{"n_layer": 12, "d_model": 384, "n_head": 3, "n_kv_head": 3, "head_dim": 64, "d_mlp": 1152, "vocab_size": 9010, "activation": "tanh_gelu", "norm": "layernorm", "norm_place": "pre", "norm_eps": 1e-05, "positions": "rope", "rope_base": 1000000.0, "rope_fraction": 0.5, "qk_norm": true, "attn_scale": 0.125, "bias": "none", "tie_embeddings": false, "parallel_block": true, "init": "uniform", "init_std_qkv": 0.036, "init_std_o": 0.00735, "init_std_up": 0.036, "init_std_down": 0.00735, "optimizer": "muon_variant", "lr": 0.0177, "lr_mult_o": 3.0, "beta1": 0.93, "lr_head": 0.00417, "grad_clip": 2.0, "warmup_steps": 0, "schedule": "wsd", "decay_fraction": 0.809, "decay_shape": "linear", "final_lr_fraction": 0.0, "batch_tokens": 32768, "seq_len": 1024, "doc_mask": true, "train_tokens": 273900000, "steps": 8359, "dataset": "wikipedia_en"}
Each number is 128 + 24 x the weight over the matrix's rms, rounded and kept within 0 to 255. Layers, rows and columns count from 0.

# layer 4 MLP up, 1152x384, rms 0.219, rows 842-859, columns 192-383
[[ 89 154 179 173 166 100 115 159  94 154 128 101 147 133 116 106 139 161 150 118 126  68 152 152 134 124 126 120 136 127 133 164 104 151 118 159  60 115 170 117 104 109  96 140 110 101 127 135 107 131 106 121 169 118 125 135  87 145 144 126 145 124 158 136 115 116 155 141 133 135 104 123 156 151 136 167 110  95 117 151 123 127 106 124 135 123 127 166 149 130 153 140 140 110 100 131 149 114  85 124 162 147 152 114 147 115 112 116 139 125 137 137 124 121 179 143 141 114 230 152  98 128 113 115 139 142  92 139 111 105 138 126 138  97  89 105 182  99 132 116  99 158 110 143 101 160 148  86  97  92 110 133 120  97 177  96 104 133  94 116 137 108 149 115 106 110 161  99 114 158 129 141 111 123 108 157 142 146 137 145 105 131 110 125 105 159 144 170 186 120 121  93]
 [151 172 191 150 113 137 101 103 134 127 154 132 158 113 132 148 153 138 119 137 147 157 116 175 112 133 133 113 106 126 148  93  82 120 110 166 134 134 117 135 146  83 105 117 113 146 128  98 114 141 161 105 152 117 161 144 145 131 165 143  70 161 155 149 171 109 104 117 130 146 109 140 124 108 104  97 147 124 134 109 135 126 150 135 117 140 133 110 136 126  93 135 155 163 101 152 125 150 149 129 136 140  79 160 112 115 110 122 123  96 144 114 119 133 120 122 125 126 110 142 134 184 137 126 138 126 141 118 123 150 137 144 135 102 150 140 134 130 123 128 118 113 134 123 160  92 121  79 125  90  90 154 126  97 114 181 138 127 136 123 163 137 120 132 137 169 135 132 154  68 121 134  88 149 123 157 109  98 108  92 107 137  89  87 121 143 124 104  97 154 138 119]
 [143 159 124 157 137 110 120 142  98 135 125 125 130 164 120 130 108 133 120 125 124 117 122  89 107 123  81 137 124 140 119 166 130 144 129 129 117 132 133 160 152  92 117 112 141 102 142 124  97 142 124 113 126 150  95 155 170 145 126 127 143  99  97 114  88 115 134 172 105 128 116  95 138 149  69 147 172 151 126  85 167 110 117 113 145 128 143 136 149 141 129 111  93 140  94 143 100 124 152 113 117 156  98  90  65 187 105 116 140 115 139 110 123  99 114 114 113 121 128 148 155 123 117 194 112 120 151 187 135 125 117  92 105 151 117 119 123 176 105 145 190 118 124 107 115 117 141 135 138 137 146 182 123 115  86 112 141 105 199 143 164 141 114 150 114 131 154 124 127  70 130 159 142 105 156 113 110 193 161 128 111 106 118 130 130 106  86  98 103 108 124 128]
 [ 95 126 131 118 152 167 146 113 133 144 101 155 116 132 148 149 125 145 149 122 118 106  78 140 166 123  96 102 128 153 169 132 125  59 135 140 125 106 117 111 132  81 147 155 110 116 111 146 107 112 177 178 129 125 157  83 134 150 139 138 125 165 151 100  99 152 117 132 115 106 114 147  82 114 139 134 128  78  66 127 146 129 149 116 122  78 111 135  87 133 146 148  98 108 135 142 154 137 101 139 143 132 143 161 143 142 142  93 169 111 132 126 178 142 133 105 110 128 101 146 142 178  94 146 141 105 156  84 157 121 103 155 112 128 163 169 117 132 129  68 123 136 137 149 142 180 139 105  97 145  98 112 113 178 135 149 107 107  90  76  96 135 130 113 158  67 133 138 147 120 150 128 155 132 139 120 138 123 130 141 182 100 142 131 134 135 176 183 136 110 110 107]
 [119 150 123 114 104 123 107 106 163 152 113 113 152 108 124 172 112 127 108 146 148 119 133 162 135 144 126 110 106 143  86 110 130  97 187 152 148 139 130  90 126 100 105 127 101 148 150  98 140 137 131 122 143 133 136 143  87 120 136 126 119 140  62 147 111 121 129 156 141 109 149 137 119 135 120 144 134 133 111 141 134 134  86 201 140 112 148 131 117 176 131 132 116 114 127 120  86 132  75 115 123 107 150 116 114 141 141 125 106 137 129 120 180 143 121 150 131 115 120 166 136  81 133  93 115 120 116 142 161 119 139 116 149 168 153 172 168 100 110 130 157 140 162 120 143 117 133 111 143 110 132 110  94 153 141 130 148 109 153  92 149 132 145  95 151 139  92 147 137 136 128  95 144 140 173 129 156 141 122 140 112 138 101 136 138 155  89 113 102 146 112 103]
 [131 142 120 112 159 159 130 111 121  99 122 129 121 118 157 140 122 150 116 166  92 137 123 134 103  97 121 135  96 141 163 121 113 164 130 131 145 155 110 166 138 163 199 134 174 106 125 125  43 110 157 131 135 103 128 189 120 125 153 132 100 134 181 141 127 128 153 141 157  98 106 102 113 151 165 120 153 176 142 141 152 119 178 123 109 115 122  87 122 113 135 129  98 155 131 170 156 111 138 101 124 162 127  99 117 122 153 109  75  88 120 102  99 174 133 151 127 100 177 132 140 101 126 142 137 113 163 115 135 119 132 137 155 116 134 122 128 139 135 108 100  87 166 130 140 102 140 105 135 111 109 132  96 121 127 153 150 146 120 107 108 110  85 128 117 105 137 174 130 125 129 129 129 102 152 117 128 154 116 149 100  90 134 120 173 115 105 150 146 130 121 142]
 [ 95 105 112 192 127 153 116 140 109 159 111 117 144 148 130 144 132 117 160 106 173 137 106 125 133 136 134 128 162 140 116 129 140 138 123 140 146  96 129  72 118 137  97 110 163 114  74 132 124 124 171 154  98 126 144 122 203 119 164  65 102 114 181 136 112 127 132  91 179 125 148 134 101  97 132 118 173 112 140 128 102 171 161 118 119 151 133 178 158 142  98 150 129  87 129 149 140 132 128 126 121 108 189  49 146 109 148 108 129 110 146  99 166 121 144 115 105 191 136 112 126  97 114 101 147 119 138 144 155 106 149 122  95 152 143 146 126 136 123 125 100 114 151 125 172 104 138 137 148 167 101 142 124 148 105 126  86 126  93 157  68  78 165 152 129 152 134 111 134 106 151 129 135 134 111  92 146  80 148 120 115 108 130  94 103 131 143 175 106 111 112 119]
 [ 99 115 167 156 123 103 131 117 149 128 160 141  89 129  88  85 114 102 144 117 141 130 137 118 164 130 141 130  86 123  91 137 126 108 116 133 142 135 109 165  80 155  97 132 143 122 151  82 133 185 171 134 132 168  96 108 135 157  91 132 119 113 124 130  88 150 147 136  95 120 158 133 128 122 128 121 151 145 129 132 142 160 132 139 153 143 106 139 139 132 133 123 130 150 147 162 175 150 149 139 122 136  95 105 114 117 123  79 123 142 108 109 127 105  97 150 164 149 144 129 136 129 100 136 127  87 166 132 148 133 151 109 118 166 111 130 140 171 121  91 136 170 129 139 103 139 122 135 110 120 121 168 116 136 136 117 145 141 130 134 126 136 165 112 142  97 130 134 132 158 104 143 125 139 100 115 119 133 133 124 147 110 139 115 161 161 142 125 113 168 137 142]
 [113 121 138 171  98 110 152 124 119  91  98 156 141 128 119 140 133 191 146 122 144 138 154  96 123  88 161 153 125 139 141 110  81 118 154 137 179 137 147 134  99 164 109 123 142 174 115 106 152 149 136 139 181 112 125 126 151 148 157 100  91 114 165 184 112 114  95 148 113 114 106 117 109 137 101 128 128 118 196 109 176 112 152 129 129 151 140 100 142 107 122 134 109  69 139 143 108 148 135 140 125 161 160 152 154 106  67 112 138 103 128  94 119 137 135  95  99 124 101 110 123 134 176 124 146 100 140 131 105 136 185 153 156 156 166 131 132 129 151 116 152 131 162  97  99 122 171 110  97 119 149 153 167 101 123 129 159 176 137 140 135 159 115 161 137 108 112 131 142 112 149 143  90 117 141 128 137 107 129 142 166 149 118 148 120 119 146 134 130 101 111 123]
 [142 123 173 135 141 138 119 139 100 142 139 119 133 137  92 117 120 156 111 131 124 158 137 145 155 123 118  72 121 134 154 102 103 133 102 153 136 135 120 145 108 145 113 126 127 149 154 109 145 148 100 124 157 142 159 104 104 143 121 125 144  88  80 102 139 143 108 152 145 163 140 154 154 104 141 187 106 143 140 126 154 136 154 141 132 138 120 158 157 137 135 131 159 100 119  69 111 136 102 110 146 106 127  79 156  87 124 112 138 132 132 117 118 107 108 168 105 133 164 115 127 127  93 138  94 138  79 150 160 135 137 168 124 126 177 135 137 121 124 160 125 134 142 156 160 144 167 182 129 125 129 118 118  89 177  96 113 103 146 157 139 142 104 122 136 142  74 130 142 158  71 121 103 114 132 122 138 113 111 109 124 148 111 112 140 107 127  80 145 101 102 147]
 [141 129 128 108 164 128 152 103 141  89 119 124 127 151 133 109 158 137 123  94 164 102 160 165 102  95 161 101  89 102 135 159 143  85 117 117 149 107 103 131 149 121 146 136  80 122 182 139 138 134 128 145 118 139 136 147 155 125  80 144  91 217 125  97  77 125 139 115 139 103  98  64 180 124 127 114 109 120 115  79 117 138 103 124 164 119 140 112 148 113 135 103 130  92 170 114 112 122 129  79 138 123 122 131 108 156 130 151 134 100 106 152 146  99 117  74 122 107 103 137 123 112 143 140 172 148 138 125 126 127 137 103 131  72 165 146 106 140 131 133 125 108 104 132 142 119 107 124 170 143 105 146 105 153 129 145 142 117 163  74 105 103  97 154 128 119 129 150 136 162 167 152 193 123 121 112 137 145 118 152 111 183 125 116 138 146 130 129 101  98 114 159]
 [147 139 137 170 126 149 128  92 123 115 115  97 130 115 147 147  95  79 163 132 133 146 104 136 150 163 128 151 125  91 128 134  89 173 154 126 121 140 108 100 123 142 112 114 134 140 125 127 132 147 102  93 166 101 129 121  84 157 125 144  88 145 211 168  87 185 109 154 144 144  83 135 118 148 102 137 131 138 149 124 122 113 109 123 126 119 171 114 107  85 127 127 123 151 109 113 108 179 125 140 160 147 165 144 148 104 156 122 113 123 151 110 160 121 122 155 116 140 121 101 177 107 153 157 138 105 152 118 158 118 119 138  91 157 134 120 130 158 142 148 156  92 135 141 168  90 121 159 109 154 107 128 149 169 115 143 125  81 172 136 109 111  44 116 129 120 139 122 101 125 169 125 119  93 136 175 102 165 118 113 112 108 119 112 143 170 126 125  99 116 147 134]
 [161  97  90 113 154 139 127 160 147 129 117 123 120 112 146 137  88 133 153 150 111 145  97  78 171 125 100 138 127 115 127 166 117 121 118 115 107 106 118  88 120 190 143  93  94 175 124 166 155 109 141 123  75  60 118 175 115 164 113 126 170 136  80 150  97 114 109 138 129 172 168 141 115 144 110 182 131  89 126 116 155 167 184 149  99 141 115 111  98 111  97 142 134 164  99  91 121 133 139  83 133 156 140 143 117 146 113 114  97  90 123  93 149 138 150 159 109 168 101 147 143 109 104  98 136 106  91  96  96 132 138 145 134  97 106 147 111 164 138 108 128 105 145 153 122 136 192 122 168 120 114 139  87 150 137 107 109 111 142 102 125 126 104 140 149  93 121 138 131 156 131 160 107 121 165 142 147 172 140 157 121 136 101 100 139 125 150 129 130 143 117 139]
 [113 122 142  91 161  92 121 126 138  67 132 127 139 110 114 124 131 105  87 130 141 128 150  87 130 170 139 131 137 180 150 108  78 150 143 125  96 106 121  90 135 110 148 145  93  75 134 152 103 149  90 129 113 127 128 136 120 129 141  73 132 143 165 140 159 139  70 169 128 137 126 129  95 128 136 111 162 154 124 129 141 129  96  98 106 102  93 170 145 117 150 144  96 133 135 151  44  97 138 152 114 118 119 126 158 120 139 126 122  84 112 137 111 139 136 135 152 168 131 124 172 180 123  94 163 128 116  66  86 115 146 106 107 157  72 108 135 128 138 131 158 153 158 122 101 118 182 122 144 121 177 134 130 163 167 111 135  94 126 127 134 110 120 107  80 151 119  92 131 180 126 195  95 129  91 124  77 144  99 149 100 132 147 127 149 133 143  92 139 157 135 102]
 [ 74  87 115  77 127 118 131 121 143 105 143 140 151  98 123 161 126 118 140 116 144 141  81 135 106 163 175 117  72  94 133 149 146 151 131 133 139 144 110 129 119 107 124 120 153 136 176 162 117 152 120 141 156 120 123 174 145 116 131 120  89 131 122  82 142 146 153 139 120 111 156 128  97 133 131 161 159 139 164 133  97 108 101 114 127  97 150 115 117 104 123 131 158  95 124 144 148 125 128 144 125 102 123 103 122 107 108 127 140 144 140 112 175 127 131 155 149  95 141 169 114 119  97 165 149 165 189  96  90 127 137 134 168 135 114 136 159 134 150 128 144 137 121 149 140 127 119 145 120 119  96 129 150 159 133 146 126 102 127 161  96 100 110 115 135 150 145 129  92  91 118 133 101 130 125 110 125 115  79 146 110 133 144 117 105 110 167 158 107 144 148 111]
 [123 196 131 127 157 116 126 110 110  56 120 129 120 126  51 148 108 172 122 138 137 116 107  94 138 118 102 115 119 157 162 154 105 138 130 132  86  97 119 147 140 154  75 104 122 135 157 110 126 163 149 156 137 151 160 110 145 160 149 139 153  57 134 136 137 145 150 155 127 119 105 159 134 118 138 173 125 125 106 111 147 147 122 127 177 145 142 147  86 102 159 156 151 131 182 111 136 106 174 127 109 139 122 144  92 119 129 121 127 142  66 108 116 140 164  77  96 143 117 125 110  92 136  95 132 106 153 129 120 105 143 124  92 139 185 169 131 164 105 149 128 180 137 130 120 117 128 134 105 135  81 108 123 134 171 125 154 145 123 168 151 100 118 123 177 141 115 139 164 107 119 151 172 134 116 138 106 167 109 136 116 153 129 147 116 124 139 136 131  98 202 142]
 [148 114 105  78 122 100 154 109 169 123 123 119 124  78 131 145  66  80  94 116 102 121  80 150 142 121 111 144 137 128 146 108 171 138 132 155 116 117 112  89  88 127 112 156 123 123 157 118  97 130 109 165 123 147 124 119 131 123 156 124 147 136 179 151  84 104 125 150  97 105 100 154 121 137 140 168 126 144 123 112 123 107 151 100 144 178 129 146 112 153 116 144 115 120 120 112 112 108 148 117 156 103 165 142 151 152 105 115 133 110 106 133 133 137 124 112 107 101 117 165 162 153 130 136 122 119 116 147  90 112  92 101 142 139 164 186  70 168 120 122 120 116 115 149 171  76 100 127 155 125 106 133 186  83 100 114 151 132  92 121 108 130 119 113 121 105 102 100 161 151 127 110 191 134 118 154 116 130 158  91 125 208 139 130 107 128 152 135 113  95 117 181]
 [122 119  70 151 131 146 124 147 128 173 122 142 118 124 119 157 171 124 107  77 143 138 126 150 149 107 143  99  92  93 118 121 144  74 128 114  97 160  90 150 104 106 116 119  87 122 135  73 134  97  86 154 155 124 162 146 100 102 154 143 160 117 122  87 123 159 106 123 153 115 146 133 145  91 130 110 131 125 156 145 121 129  92 139 149 122 139 125 137 137 111 123 133  88 130 102 146 174 148 139 151 128  93 118 122 173 145 112 130 181 127 123 143  95 107 134 114 111 122 161  93 122 110 109 130 132 127 150 124 147 112 173 114  88 130 148 157 171 114 146 159 129 132 154 149 114 152 130  65 131  95 114 115 113 131 105 126 131 144 109 125 129 127 129 157 122 134 151  90  77 138  98 124 126 125 120  76 148 106 125 163 124 158 139 148 110 104 137 150 164 106 116]]
# layer 4 MLP down (transposed), 1152x384, rms 0.139, rows 842-859, columns 192-383
[[113 154 123 153 123 138 131 101 133  96 149 149 142 137 118 130 119 142 156  78 175 140 106 139 102  98 159 182 148 133 107 133 127 121 128 164 150 141 156 127 139 124 135 157 121 137 101 140 132 126 146 130 153  77 122 108 127 136 122 112 121  87 104 129 148 125 138  85 134 143 126 148 162 101 159 130 147  82 122 137  74 111 120 137 165 146 147 182 152 134 134  98 162 121 132 157  99 157 109 159 124 127 156 158  73 119 132 144 120 124 133 120 143 130  71  99 106 108 112  82 186 124 113 140 120  96 117 130 116 122 105 139 124 169 155 129  95 128 155 133 117 180  97 136  85 120  82 115  96 131 121 137 133 127 110 165 173 126  92 164 137 140 150 117  96 121 119 160 159 137 177 126 137 121 122 135 151 141  92 126 165 139 157 127 145 146 160 115 137 104  92 174]
 [121 132 116 152 103 128 149 102 113  94 101 131  77 124 117  99 160 103 113 120 142  98 128 100 168 155 124 120  81 120 148 145 123 118 121  91 136  95 158 110 120 127 150 117 158 111 128 168 119 143  94 169 103 170 126 184 138 132  98  89 127 101  51 141 148 124 131 169 115 111 100 128 132 139 151 121 102 122 126 114 155 136 105 115 116 116 159 111 126 105 158 126 133  76 126 108 144 121 180 152 208 144 142 139 128 176 104 122 124 146 184 154 134 105 144 130 163 117 143 125 122 132 110 140 140  88  96 127 117 123  96 124 127 146 100 115 177 123 115 114 134  92 105 116 109 151 106 149 180 144 114 117 151 106 127 116 163 137 109 121 100 160 142  84 155 153 131 123  96 115 172 145 122 103 139 162 135 160 139  89 109 136 142 164 117 117 205 145  72 159 142 112]
 [156 145 155 118 132 137 149 137 140 124 114 128 109  82 141  97 149 151 135 164 122 121 140 171 134 176 147 184 114 126 156 137  90  86 129 142 130 115 148 130  82 123 133 141 133 131  90 141 141 146 150 135 142 177 160 132 114 120 147 103 108 138 146 162 151 129 170 101 111 104 141 131 103 136 134  77 151 113 149 138  98 122 102 138 108 102 149 100 135 157 134  90 147 144 138 106 145 172 103  91 128 149 139 133 163 102 143 138 154 117 137 143 116 141 123 132 145 148 128 133 148 125 124  75 119 111 138 128  86 100 100  90 103 141  96 133 115  95 124 146 127 133 153 107 134 129 145 147 172 105 113 110 167 139 128 107  95 151 131 164 124  95 107 112 140 130 109 133  94  96 119 142  70 138 118 173 163  91 103  82 120 139 161 127 133 128  96 170  98 165  89 143]
 [109 175 119 117 153 149 128  82 113 117 150 139 130 194 147 122 126 177 157  83 107 132 127 134 104 117  73 136 141 121 175 133  87 146 158 152 115 146 117 111 138 171 123 121 122 111 128 171 102 105 108 139 144  88  97 145 108 163 139 106 130 123 124 150 107 134 126 114 114 110 141 162 117  98 119 149 160  89 140 129 112  97 166 108 128 107 107 115 127 114 137 101 116 124 128  89 147 141 102 124 106  95  82  95 151 165 100  92 163 139 121 124  77 132 129 144 129 130 122 118 162 146 121 160 140 138 126 111 128 132 166 155 160 134  87 118  99 109  95 127  97 139 105 113 168 101 127 126  64 164 171 139 111 134 139 156 130 118  51 143 118 122 137 115 102 151 127 161 121 186 140 172 122 150 128 130 149 145 103  88 116 130 105 104 132 156 146 126 174 141 134 151]
 [163 105 136 104 141 107  87 138 113 130 161 110 109 139 190 141 105 138 129 171 111 116 155 116 128 157 139 116 151 188 169 123 164  86 128 121 110 183 134 154 116 176 160 125 117 127 127 144 166 149 142 107 120 117 132  97 118 116 137 155 140  99 146 118 145 183 143 112 113 128 143  68  95  83  97  71 152 127 133  95 166 115 127 112 118 144  99 131 104 144 128 141 112 166  90 143 121  86 148 123  88  90 135 147 122 148 144 136 123 127 138 157 103 112  78 115 126  86 162 149 153  95 131 112 106 148 121 151 121 109 131 140 114 136 146 144 118 159  86 108 155 151 127 114 119 123 113 112 111  98 102 140 148 175 102 135 162 161 145 158 129 140 103 108 107 118 133 104 160 162  78 144  97 117  93 124 136 129 155 130 144 153 150 102 148 136 137 144 116 122 109 114]
 [139 143 127 118 111 146 132 129  92 104 125  99 113 152  90 113 114 117 159 145 104 165 149 101 128 159  97 175 119 138 144 123 165 117 149 128 100 123  81 158 127 123 111 143 155 110  69 147 127 142 145 113 130 113 148 127 140  90 102 123  89 120 150 148 125 134 123  73 137 135 121 143 109 130 145 150 104  98 158 171 122 149 109 138 147 146 109 134 159 119 174 108 127 132 138  94 174  71  92 172 116 146  89  94 132  96 124 136 113 119 135 101 157 105 152 110  79  69  96  91 147 140 161 140  79 139 147 144 143 124 119 135 126 161 151 181 108  57 142 138 158 171 126 117 123 135  89 137 134 135 157 119 141 167 114 107  94 102 148 123 122 168 107 150 131 109 100 134 137 120 127 122 133 157 158 145 104 132 125 140 126 120 143 151 168 129 114 121 158 137 150 155]
 [114 114 106 144 175 125 114 105 130  96 166 173 155 136 141 119 139 149 122  98 107 125 133 121 160 110 118 126  78 156 105 138 144 126 140 129 129 103 139 130 128  86 120 128 103 157 124 161 128 130 132 147 132 138 103 130 145 167 103 153 106 137 150 151 104  91 143  75 109  99 164 128  81 142 167 111 126 106 162 130 121 129 102 100 150 149 103 106 129 150 138 110 106 132 120 119 125 112 145 118 145 145 174 114 116 120 131 191 149 119 117 102 121 101 136 145 156  68 108 147 120 161 105 126 143 163 176 169  90 146 113 106 138 123 108 115 120 145 126 118 122 139 130 110 153  91 109 112 106  96 106 136 149 143 124 162  86  98 144 136 116 137 123 142 156 121 147 161 129 116 164 126 146 109 118 151 135 141 104 128 133 159 122 107 141 118 129 145 106 151 124 121]
 [153 130 104 113 163 122 143 104 110 136  96 105 139 111 133 131 114 157 163 118 110 135 138 112 124 182 161 147  98 109 143  90 132 113 151 151 109 193 139 137  95 138 137 167 149 124 127 145 132 151 119  99 104 118 154 144 170 114 124  78 155 143 104 134 125  93 128 113 149 118 146 117 107 114 114 149  45 133 116 157 142 185 129 110 118  86 162 163 116 137 136 152 119 149 123 112 101 131 103 103 111 120 105  93 148 111 169 157 154 146 122 108  81 155 101 127 125 130 106  80 107 139 116 148 124 181 167 167 135 146 140 155 149 103  96 109 126 104 144 134  71 124  96 115 127  87 129 100 163 116 117 103  92 150 150 145 143 115  65 105  99  93 150 129 148 146 112 157 103 123 110 132 117 144  92 157 109  60 126 123  98 127 121 118 115 156 167 111 128 135 131 177]
 [126 113  91 157  72 134 114 108 156 149 110 100 148 132 131 140 131  96  48 129 137 153 157 150 155 148  55 131 114 180 113 139 136 139 111 141 163 167  82 100 149 159 105 140 120 107 136 117 155 106 149 127  83 147  86 100 134 134 120  97 104 113  80 129 121 134 131 106 113 152 104 152 164 151 131 147  91 131 129 140  83 144  89 106 129  83 143 138 131 133 125  53 159 124 149 109 151 166  79 178  89 118 148 121 103 129 166  96 174 153 141 171 147 147 112 134 168 124 148 166 129 142  93 104 124 154 101 145 119 113 103 131 137 119 112 134 101 142 128 125 108 149 125 156 117 144 123 162 119 110 144 104 129 144 100 122 125 179 140 147 162 148 103 119 161 153 115 129 150 139 132  99 137  89 181 115 131 112 119  84 136 159 134 128 155 124 137 137  99 129 115 154]
 [146 117 137 136 120  97 143 120 132 153 129  59 127 124 118 125 130 151 143 145 141 112 141 109 123 129  94  69 112 116 130 121 145  99 102 119 164 148 159 119 101 126 158 109 145 130 132 103  81 118 110 122 142 101 140 133  88 141 117 129 131 119 178 115 175 145 103 124 115 126 126 134 143 168 137 117  96 138 127 139 122 106 136 146 154 163 153 117 123 160 123 120  93 136 143 123 114 147  94 140 135 106 103 104 166 137 158 156 133 130 134 112 101 153 120  94 139 130 107  95 117 147 126 144 108 118 117 160  97 110 137 148 106 143  67 107 117 147 147 158 110 150 138 112 157 160 114 147 151 111 132 127 140 125 105 103 123 119 113 145  92  68 107 117 102 120 143 143 154 121  77  98 139 172 141 187 162 125 105 107  89 109 146 117 137 143 138  57 102 137 166 141]
 [158 159 157  93 123 128 157  65  90 132  93 149  90 121 116 113 103 161 141 117 157 162  93 184  94  97 122 138 105 126 128 157 122  87 161 129 106 137 101  82 117  89 127 113 124 151 129  94 115  99 109 101 148 167 130 135 122 153 138  94 117 131 118 113  98 156 128 124 147 116 155 117 137 103 123 136 140  98 109 127 132 103 117  90 108 134 143 120 136 101  84 141 169 133 161 126 103 150  69 140 114  94 134 156 134 122 161 134 150 127 160 104 133  98 129 144 145 114 155 129 126 117 147 153  88 149 142 134 154 114 150  93 142 127 145 120 155 136 149 137 125 152 110  95 125 145 123  99 129 134 114  98 144 125 142 153 119 142 111 150 156 124 109 138 123 164 105 153 147 148 136 105  70 121 176 125 146  78 144 149 100 146 187 137 133 163  92 149 136 137 115 108]
 [156 124 110 148 143 111 143 127 154 160 110 142 141 146 187 152 152 140 154  99 108 154 162 130  98 136 141 154 169  85 113 154  90 155 139 150 135 151  87 118 109 126  77 120 113 156 163  99  84 131 107 106 138 119 125 117 104 146  40 105 143  81 101 112 122 132 123 126 142 154 104 106 110 135 121 137 164 124 140 143 126 128 124 144 104 168 158 149 153 139 138  94 135  90 125 120 144 135 113 177 116 111 163 151 148 166 160 109 134  93  91 151 122 134 123 108 129 102  95 144 129 140 165 116 138 128 168 115 133 127 151 138 104 124 107 171 102 166 143 109  92 102 146 133 158 102 147 144 160 106 114 153 114 123 116 110  94 156 146 145 133 154 151  82  93 118 124 102 129 114 144 166  94 142 165 117  83  98 127 128 156  88 120 139 124 167 156 133 119 109 135 132]
 [ 92 109 145 120 219 103 132 172 143 134  84 127 171 147 124 115 156 135  83 114 108 139 134 133 204  94 108 144 106 116  90 183 115  95 137 101 101 154 110  92 167 150 134 130 130 125 148 162 104 115 115 138 114  86 117 123 139 121 144 182 142 136 140 143 116  74 119 103 140 153 168  87 163 182 116 187  90 157 186 163 106 126 104 147  59 102  90 112  82 137 127 117  94 146 122 140 150 138 150 119 114 106 101 154 179 112 116 154 121 118 149 128 156 141 112 157 141 105 137 121  81 140 127 147 169 103 122 112 109 151 161 117 175 127 117  94 140 182 113 146 136 120 136 112 119 146 122 120 160 168 147 169 144 153 110 147 142 153  74 166 106 130 126 113 139 112  84 141  84 147 106 113 109 111  95 122 149 124  87 143 145 122  91 176 103 181 149 181 119 143  82  95]
 [131 141 142  85 166 175 114 159 120 101 120  94 166 134  93 168 150  92 123 181 115 151 143 105 224 131 109  98 169 162 154 112 177 131 117  98 144  94 124 150 141 137 130 129 133  83 151  61 110 127 118 119 145 109 184 149 184 185 129 128 121 111 141 111 108 114 111  71  99 166 134 119 121 115 127 129 158 165 113  86 143 120 130 151 127 150 124 158 105 121 113 126 106 128  98 107  89 135 158 140 134 151 144 164 161 131 118 147 105 162 112 112 119 128 158 116 160  95 155  86 159 120 147 116 165 152 125 130  73 174 163  84 125 125 139 135  95  95 155 123  91 113 117 123 127 137  86 103 145 107 128 146  99 134 125 123 168 118 145 157 115 122 126 160 122 144 134 138  94 168 126 109 128 127 122 108 142 121  90 125 116 167 128 125 175 113 128 127 142  98 156 115]
 [115 123 102  68  93 136 112 117 163 120 123 120 128 106 141 100 109 140 114 121 104 107 119 117 144 147  94 127 131 149 121 100 114 143 113 135 139 117 161 159 142 121 109 158 100 149  99 162 145 116 140 137 147 138  93 137 130 127 156 165 130 136 148 152 138 137 118 158 111 146  95 118 151 141 149 140 147 107 109 144  92 129 104 132 109  97 160  86 130 135 101  73 123 154 122 114 119 117 137 147 136 164 160 140 126 132 106 139  79  98 147 170 111 143 129 117 117  97 152 148 134 114 123 114 134 111 119 107 125 174 166  93  98 103 145 124 151 114  92 142 150 110 155 154 159 144 107  92 122 118  95 132 128 142 133 107 131 153 144 137 118  91 137 107 169 130 140 121 152 162  94 114 137 130 122 111  81 114 148 117 141 158 103  92 117 108  72 136 126 158 145  88]
 [ 91 138 116 123 149 133 152 152 118 141 147 157 129 118 118 119 138 148 109 154 157 154 155 136 140 106 144 126  98 137  81 117 118 147 136  92 115 104 120 166 153 196 154 140 143  97  96  81 141 105 147 111 127 154 151 124 121 126 149 126 123 154 142 133  90 127 114 144 127 145 126  75 135 116 130 120 131 166 137  97 128 134 118  76 173 139 149 112 126  97 135 128 156 173 129 138 167 123  97 153 129 105 153 147 156 121 107 114 133  97 117 115 133 121  96  89 115 129 120 124 157 136 105  98  94 104 113  83 156 148 146 146 154 111 136 171 121 131 118 120 159 132 106 120 106 134 134  81 141 181 146 106 116 129  74 136 138 100 124 134 111 176 155 146 103  93  99 143  88 155 117 135 164 134 135  80 139 168 112 114  85 124 144 106 120 126 146 124 158 140 125 156]
 [187 118 154 146 139 129 111  88 138 131 135 114  81 178 153 122 143 146  93 124 178 135  77 126 185 139 120 152  79 111  86 137 108 128 171 121 117 121 148 125 112  96 105 121 149 105 115  74 127 127 178 137 124 189 144 126 130 138 142 123 106  77  91 124 136 114 124 115 134  96 141  98 149 122 155 145 135 129 114 101 100 142 149 106 115  57  88 126 156 136 159 169 128 133 135 166 140 127 120 122 134 107 139 144 176 107 106 131  98 149 129 118 157 135 125 107  86 126 142 149 139  89 149  77 144 143 134 134 123 144 120  97 109 142 162 145 127 154 124 152  96 141 155 156 130 100 146 121 114 104 121 132  87  62 113 152  88 103 107 124 139 171 122 107 147  99 151 119 124 158 103 109 146 137 143 111 116 161 188 143 163 122  86 139 121 117 146 126 143 148 157 165]
 [150 157 118  89 134 124 142 125 154 101 152 161 162 124 111 111 145 113 113 105 132 151  72  88 126  67 114 147  98 119 101 151 154 129 111 123 115 161 139 117 162  70 149 103 131 170 123 137 109 163  92  97 134 118 143 121 158 194 106 149 187 205 116 128 156 152 140 107 129 121 143 170 133 155  87 108 130 152 113 121 124 137 115 145 101 150 138 132  92 159 177 136 161 125 107 174 135 130  89 101 166 132 119 142  96 174 110 158 154 143 121 130 114 141 121  88 132 157 157 112 153 133 164 142 119 136 141 122 109 149 162 144 121 137 121 101  92 146 112 125 120  75 177 140 141 112 107 123 104 137 150 166 117  95 122 111 133 114 170 128 147 117 148 112 101 140  92 143 143 122 124 102 146 155 117 156 132 130 114 137 118 135 150  64 101 159 103 115 110 145 172 120]]